From a checkpoint of a small transformer trained on Wikipedia: untied embeddings, local attention windows.
Each number is 128 + 32 x the weight over its row's rms, rounded and kept within 0 to 255. Layers, rows and columns count from 0. The size above them is the row's rms in percent of the matrix's.

# layer 4 MLP gate, 704x256, rms 0.153, rows 275-367, columns 96-127
size [101 112  71  92 101 109  86 101 102  88  98  93 121  96  98  94  93  99  94  86  94  90  99  90 103 108  95  96  91  88  91  86 101  90  97  94 105 104 103 113 110 100 104  93 105 101 103  99  86  96  99 104 100  92  96  86 102 105  73  87  97 100 109 132  99 115 104  97  95  97  79 102  91  94 103 105  97 100 105 100  88  93 112  95 116  99  99 107  88 108  95  99 113]
[[170 142  98 172 133 120 145 106 163 129 136 130 114 121 150 107 159 101 143 108  72 124 168 116 104  63 114  56 135 141 101 165]
 [ 43 150 116 115 160 115 136 133 152 117 114 124 189 133 135 117 125 143 106 175 131  88  82 122 135  89 138 212 162 130 167 135]
 [ 95 186 172 130 123  54  94 169 103 153 114 137 153 108 112 115 100 143 158 176 139 155 118 123 104  80 157 156 128  47 101 175]
 [137 117 157 178 118 130 141  92 125 122  89 111 129 171  98 138 173  87 102 158 106 109 163 216 103 145 142  95  85 124 137 109]
 [167 126 121 141  53 137 186 149 179 172 190 156 221 140  67 207  70 106 110 160 103 126  86 109  83 113  80  63  76  61 132  95]
 [190  89  87  82 148 105  95 133  92 152 153 172 186 137 167 114 126 127 156 154 150 116  67 141 143 139 249 178 136 138 103 154]
 [117 177 105 160 102 115  58 110 154  87  92 123 175 107 112 153  75 110 111 130  64 137  30  76 120 174 119 165 147  80 130 109]
 [123 123 139 135 145 137 113 187  79 202 148  54 136 139 158 159  76  90 171 113  91  88  66 101  96 133 159 113 150 190 153 174]
 [107 174 113  70 122 151 156 121 138 186 172 135  87 132 114  99 155 151 154 137 103  71  78  98 128 149  78 144 155 134 163 138]
 [161 124  66 148 159 100 140 152  92  91  96 122 131 100 129 112 147 190 178 157 122 115 142 115 115 130 112 135 194 171  73 132]
 [114 129 146 110 149  81  81 110 176  71 178 133 131 123 168 206 110  84 161 136 161 136 111  69 101 174 166  48 128  91 130  77]
 [ 98 154  54 174  85 121 128  76 139 118 151 141 171 113 136 141  92 145 133 106 140 114 143  89 118 109 117 100 173  97 129 140]
 [138 107 162 133 148 118 172 116 151 107 147 111 139 129 133 149 114 172 132  78 152 175 124 132 167 143  53 136 162  77 108 158]
 [ 76  52 144 145 147 137 113 143 111 124 165 100 104 100 118 145  79 144 131 130 153 180  82 146 140 109 152  93  80  91 159  61]
 [127 173 120  60 117  85 194 135 150 130 144 100 138  66 174  81 108 132 169  73 112 103  99 145 130 138 101 108 121 143 145  99]
 [ 84  71 144  89 134 114 126 115 108  95 147 150  92 140 104  69  82  69  84  93 112 149 102 128  55 167 171 150 125 144 128  92]
 [124 177 156 145 115 167 129 124 145 117 189  97 142 101 154 137 103 115 136  78 107 171 131 150 151  84 147 117 117 134 121 118]
 [107 122 170  97 127  78 125 101 129 130 159 173  80 123  93 171 110 148 132 177  95 108  57 131 153 121 100 131 160  92 140  79]
 [124 151 151 154  82 108  78 168 134 119 161 123  97 171 107 112 123  69  98  80 143 101 122 158 127 119  70 101 163 148 134 131]
 [144  78 171 177 148 126 171  89 116 135 127 118 136  72 123 132 138 185  77  87 159 105 135  85 166 131 138  62 182 101 170  91]
 [ 65 113 125 121 192 149 125 154  85 139 102 110 175 162 117 150 145 137  82 156 149 185 102 138 146 165 172 133 133 115 143 154]
 [115 116  87 155 146  82 146 108 211 115 107 142 137 126 134  89 153 150 136 134 133  48 101 138 109  46  48 151 107 120  70 129]
 [179 132 119  83  75  71 156  64 173  48 131  77 156 114 111 132 161 157 125 128 187 118 104 120 183 136 180 118  88  95 137 160]
 [165 145 170 133 142 156 102 147 172 108 141  73 107 168  80 107 124  82 103 100 100 152 132 139 115 120 150 184 114 127 136 135]
 [149 151 124 150 154 149 141 127  84  98 137 148 144  74 143 124  78 108 162 108 110 173 150 153 161  94 137 124 105 117 170 118]
 [105 179 138  89 153 114  78 180 102 185 159 100  84 166 115 148 152 134 136  90 110 133 131  83 179 144 169 213 137 119 129  91]
 [120  77 145 150 123 144 144 113 201 107  58  97 147 130  85  95 110 107 148  91 136 131 118  93  81 183 119 201 102 124 125 115]
 [135  94 129 119 130 109 118 155 163 112 120 167 118 117 120 110  85 147 169 150 122 164 114 141 136 143  82  54  64  75 158 155]
 [131  99  89 171 196 108 112 136 169 118  86 102 148 159  81 116 113 137  99 105  72  88 137 151 107 133 163 153 161  88 117 177]
 [153 116 121 101  91 176 155  91  85 132  99 134 127 122 131  83  96 105 159  43  63  92  82  90 172 112 124 119 102 153 134 105]
 [ 73  99 136 122  86 121 191 141  83 118  30 108  68  57 110 113 156 121 148 111 110  80 151  91 144 117 108 123 170 115 192  91]
 [112 126 175 131  83 151 130  88 138 144 190  94  82  89 176  70  47 149 117 121 172 158 162  97 115  89 139 149 198  81 146 114]
 [101  83 107 161  70 126 133 157 151  80  77 133 143 137 130 129 163 154 124 165 150 137 179 157  86  86 174 129 133  88 191 104]
 [180 159  96 112 151 132 140 195 116 163  84  85 115 213 153  87 114 144  84 139  92 164 187 180 122 186 186 171 117 148 118 144]
 [ 94 120 144 138 117  79 138 118 111  91 145 148 109 187 106 170 119 127 106 126 142 117 135 148  91 115  97 105   6  52 114 104]
 [125 172  68 130 102 184 150  87 146 144 109 145 112 131 121 129 218  77 141 106  84 119 140  87 123 140 150 167  45 155 137 113]
 [118 191 152  91 162 146 141 118 140 140 101 131  87  67 144 143 156 152 189 132 119  79 202  85 130 138 131 151 140 136 142 185]
 [174 145 118  98 117 151  79 148 146 187  54 146 190 146 142 124 121 129 111 108 127  83 158 117  36 142 180 165 110 134 172 180]
 [176 139 138 128 108 110 137 161 181 174 145 213  84 117 125 102 119  91 105 176 111 104 220 133 126  95 132 174 148 112 119 113]
 [203 142 135 110  95 128 139 123 138  90 125  84 140 146 146 152 119 173 168 122 153  90  77 184 169 137 184 131  88 114 124  83]
 [131 108 164  96 138 136 148 169  75  67  99 123 109 159 129 179  88 123 171 120 116  94 144 128  68 154 140 141 131 118 125 159]
 [118 138 134  72 114 112 122  87  85 109 175 165 120  82  84 105 114  82  96 107 142 127 162 115  98 102  96 121 102 146 127 117]
 [172 107 108 147 129  94 139  86 182 126  98 140 121 110  84 113 158 169 138 153 106 163 125 197 121 187  55 114 130  67 142 147]
 [171 120 110 124 162  80  93 156 133 130 115 167 163 130 131 166 215 128 182 162 177 129 126 138 100 162  38 165 107 143 187  91]
 [151 139  63  83 170  56 124 124 115 131 105 132  85 126 116 118 161 137  86 100 150 150 121 133 148 128 149 199 150 129  87 198]
 [106 208 118 167  86 156 106 121 141 137 183  85 100 122 115 107 138 101 102  79 145 117 142 137 118 133 150 117 126 114 110 137]
 [141 108 147 136 114  81 153 109 149  91 127  86 148  91 139 185  76 188 104 131 133  88 128 110 101 137 125 150 201 128 187 201]
 [140 136 141  79 116  99 170 148 141 117 104 146 119 162 137 109 154  92 169  87 136 123 108 167 169 130 129 153 156 106  88 122]
 [ 66 114 127  31 148  97  96 183 123 166 155  95 153 147 135  87  67 101 191 133 101 171 156 115 145 105 139 107 133  80  75 127]
 [144 158  93 159 131  76 125 203 161  92 131 130 138 150 137 156 106  94 144 186  79 178 146 132 204 165 118 137  86 124 139 128]
 [143 149 143  86 135  75 144 153 182 117 134 168 134 143 173 146 143 177 102  82 190 126 118  50 118 108 100 165 164 117 137 150]
 [ 81 107 109 111 219 118 119 120 154 111 118 104 185 103 191  90 142 157 134 109 174 117 154 153  96 152  51 165 173 136  76 169]
 [ 99 172 115 129  74 113 156  98 127  94 148 104 149 134 107 174 119 198 158 177 123 156 126  84 179 170 111 126  96  99 142 105]
 [175 171 148 114 141 139  96  96  71 150 155 177 131 138 142 118  95 165 174 141 129 108 143 144 123 131  70  97 159 117 123 128]
 [191 108 134 130  60 124 128 132 162 219 113  71 120 111 153 116  83  46  93 157 132 174  98 172  94 140 136 149 150 119  64  72]
 [ 64 102 194 142 166 162 204 171 108 145  98 130  86 175 125  80 182 129 144 145  68 100 109  60 119 127 159 150  97 144 131 107]
 [157 120 147 149 175 106  96 140 128 150 131 123 102 185  96 147 126 162 141  90 136 160 104  59 139 183 191 110 116  57 119 153]
 [111  67 110 131 144 179 124 142  71 138 155 110 139 156 160 140  90  69  84 134 157  78 146 140  78 150 134 104 128 117 126 102]
 [143 103 122 116  86 145 161 142 127 159 145 134 129  91 143  74  91 147 154 138  92 130 142 168 192 129 143  94 115 110 169  82]
 [125 138 139  95 146  92 121 164 100 132  94 127 113 150 105 128 108 127 195 179 138 133  96 120 124 109 188 132  98 126 172 167]
 [ 88 187 141  83 120 122  44  83 153 129 110 150  82  98 181 103 108 133 171  87 160 142 138 117 130 156 132 119 145 139 126 168]
 [ 91  93 172 144 121 168 108 157 132 103 104 129 131 189 157 141 128 125 159 158 116 137 157 101  72 127 165  78 141  69 197  64]
 [ 88 104 104  93 106 126 114  96 122 109 100 131 145 119 138 129 123  73 128 174 108 106  98 129 149 138 117 122 181 156 130 114]
 [125 140 103 114 123 105 146 138 124 125  71 131 162 133 100 103  69 116 156  91 139 150 152 136 171 137  87 117  89 115 154 166]
 [146  33 141 154 129  90 137 142 157 134  95 140  91 133  96 106 108  93 166 129 141 100 179 122  99  82 131 117 174 120 167 178]
 [ 85 143 144 128  17 167 132  84 139 106  81 135 172  99  97  94 141 145  83 104  83  96  79  52 118 112 161 137 146 134 164 113]
 [127 129 120  82 144 114 147 123 122 140 110 113 126 178 116  82 156 182 153  98 142 154 209 145 146 162 175 108 116 143 135 113]
 [182 113 126 145 116 109 155 103 108 128 125 152  77 165  98  91 127 116  85 135  78 126 166 121 149 142  78 157 152 128 112  74]
 [139 138  77 134  91 105 177 144  90 148 131 134 105  78 150 169 157 103 125 156  84 138 113 165 133 141 173  91 104 135  83 102]
 [158 120 158 156 111  88 117 130 110 136 118 160 116 189  60 104 109  71 125 117 132  69 126 113 201 132  82 135 174 105 203 110]
 [163 111 157 167 176  92 143 146  67  69  78 155 162 110 125 144 117 128 138 122  95 123 160 190 152 123 114 171 116 125 121 157]
 [167  92 154  81  76 168 137 185 133 147 165 113 118 118  73 122 154 159 141 128 191 186 180  64 192  72 193 123 158 110 158  66]
 [118  99 162 116 151 126 128 159 129 120 230 172  87 110 183  92 117 174 136  74 135 170  92  81 116 134  99 131 139 158 105  89]
 [109 136 144 144  93  81 117 109 148 188  68  98 145 105  96 107 121 139 172 139 146 146 135 102 124 136  67 114 153 152 160 100]
 [116 194 154  96  95 125 116 154  99 131 118 107 194 140 138 183 125 179  99 158 124 129 122 143 131 146 102  96 102  73  97 109]
 [139 152 166 177 146  96 136 112 157 101 209 128 109 120 145 100  86 102 107  89  97 126  93 114  91 167 202  90 122 143 142 144]
 [150 144 111 118 134 139 118 144 158 117 189 151 119 118 120   7  83 183 142 147 160 131 132  91 131 129 111 151 160 157 170 125]
 [119 114 113 148 101 133 144 120 164  76 162 101 104 104 134 155 135 121 131 138 104  63 165  84 124 115  90 117 166 205 109 149]
 [115  69 100  99 135  79 112 156 140 127 101 144 119  49 187 116 119  91 132 103 138 145 164 112 163 159 236 130 172 176 100 168]
 [ 78  81 113  80 114 104 144 129 109  74 128 130 100 125 125  84  83 147 129  99 157 109 154 116 134  94 117 101  96  82 136 131]
 [ 58 167  93 124 130  87 135 131 120 156 147 105  99 146 128 103 114 149 120 150 172 112  97  99 140  41  95 148 146 115 111 159]
 [112 118  95 149 142 143 141  52 119  91  90 153 105 144 147 107  82 119 123  71 183  96 108 188 100  68 146  94 115 168  87 155]
 [182 149 106 132 115 114 125 114 128 140  88 169  65  91  26 159 121 115 157  97 159 155 205  87 140 119 123 175 156 101 117 111]
 [128 119 101 145  80  82 135 132 161 134 182 124 108 113 192 172 115  95 125  90  83  86 113 157 123 131 150  90 118  75 122 107]
 [112 101 130 104 173 166  54 145 137 162 164 121 140 151 122 169 155  87  89 191  98 109 138 129 100 152 144 138 106  77  92 122]
 [113 181 125 128  92 104 106 124 112  95 157 149 173 144  93 107 166 190 195 121 104  60 123 128 118 116 139 138 142 149  86 142]
 [ 90 167 217  93  70  98 166 141 139  93 176 143 103 100 110 113 208 113 131 120 112  69 123 105 135  78 123 117 136 140 157 155]
 [139  75 154  47 120 132 135 150 124 115 118 147 142 128 136 136  62 115 115 106 129 110  93  99  63 136 103  91 130 154 100 130]
 [106 158 124 109 171 153 116  88 108  81 149  48 142  81 119 171  76 123  88 132 130 173 113  85 101  86 172 136 170 136 125 107]
 [136 162 131 114 154 180 114 131 157 150 125 104 140 178 137 110 120 173  83 153 161 104 156 133 161 168 108  81 133 113 107 101]
 [124 137 160 150 169 121 109 156 159  92  78 146 158 128 104 170 129 162 162 152  82 158 135  93 128  76 120 114  93 163 147 177]
 [141 171 127  87  37 138 133 176 111  90 139  89  87 140 128 189  90 106 147 123 165 135 140  85 150 165 110  75 182 108 135  69]
 [162 124  87 153 141 134  98 144 111 137 125 134 129 133 136 146 111 155 140 100 127 128  98 114  95 155 170 197 200  68 124 118]]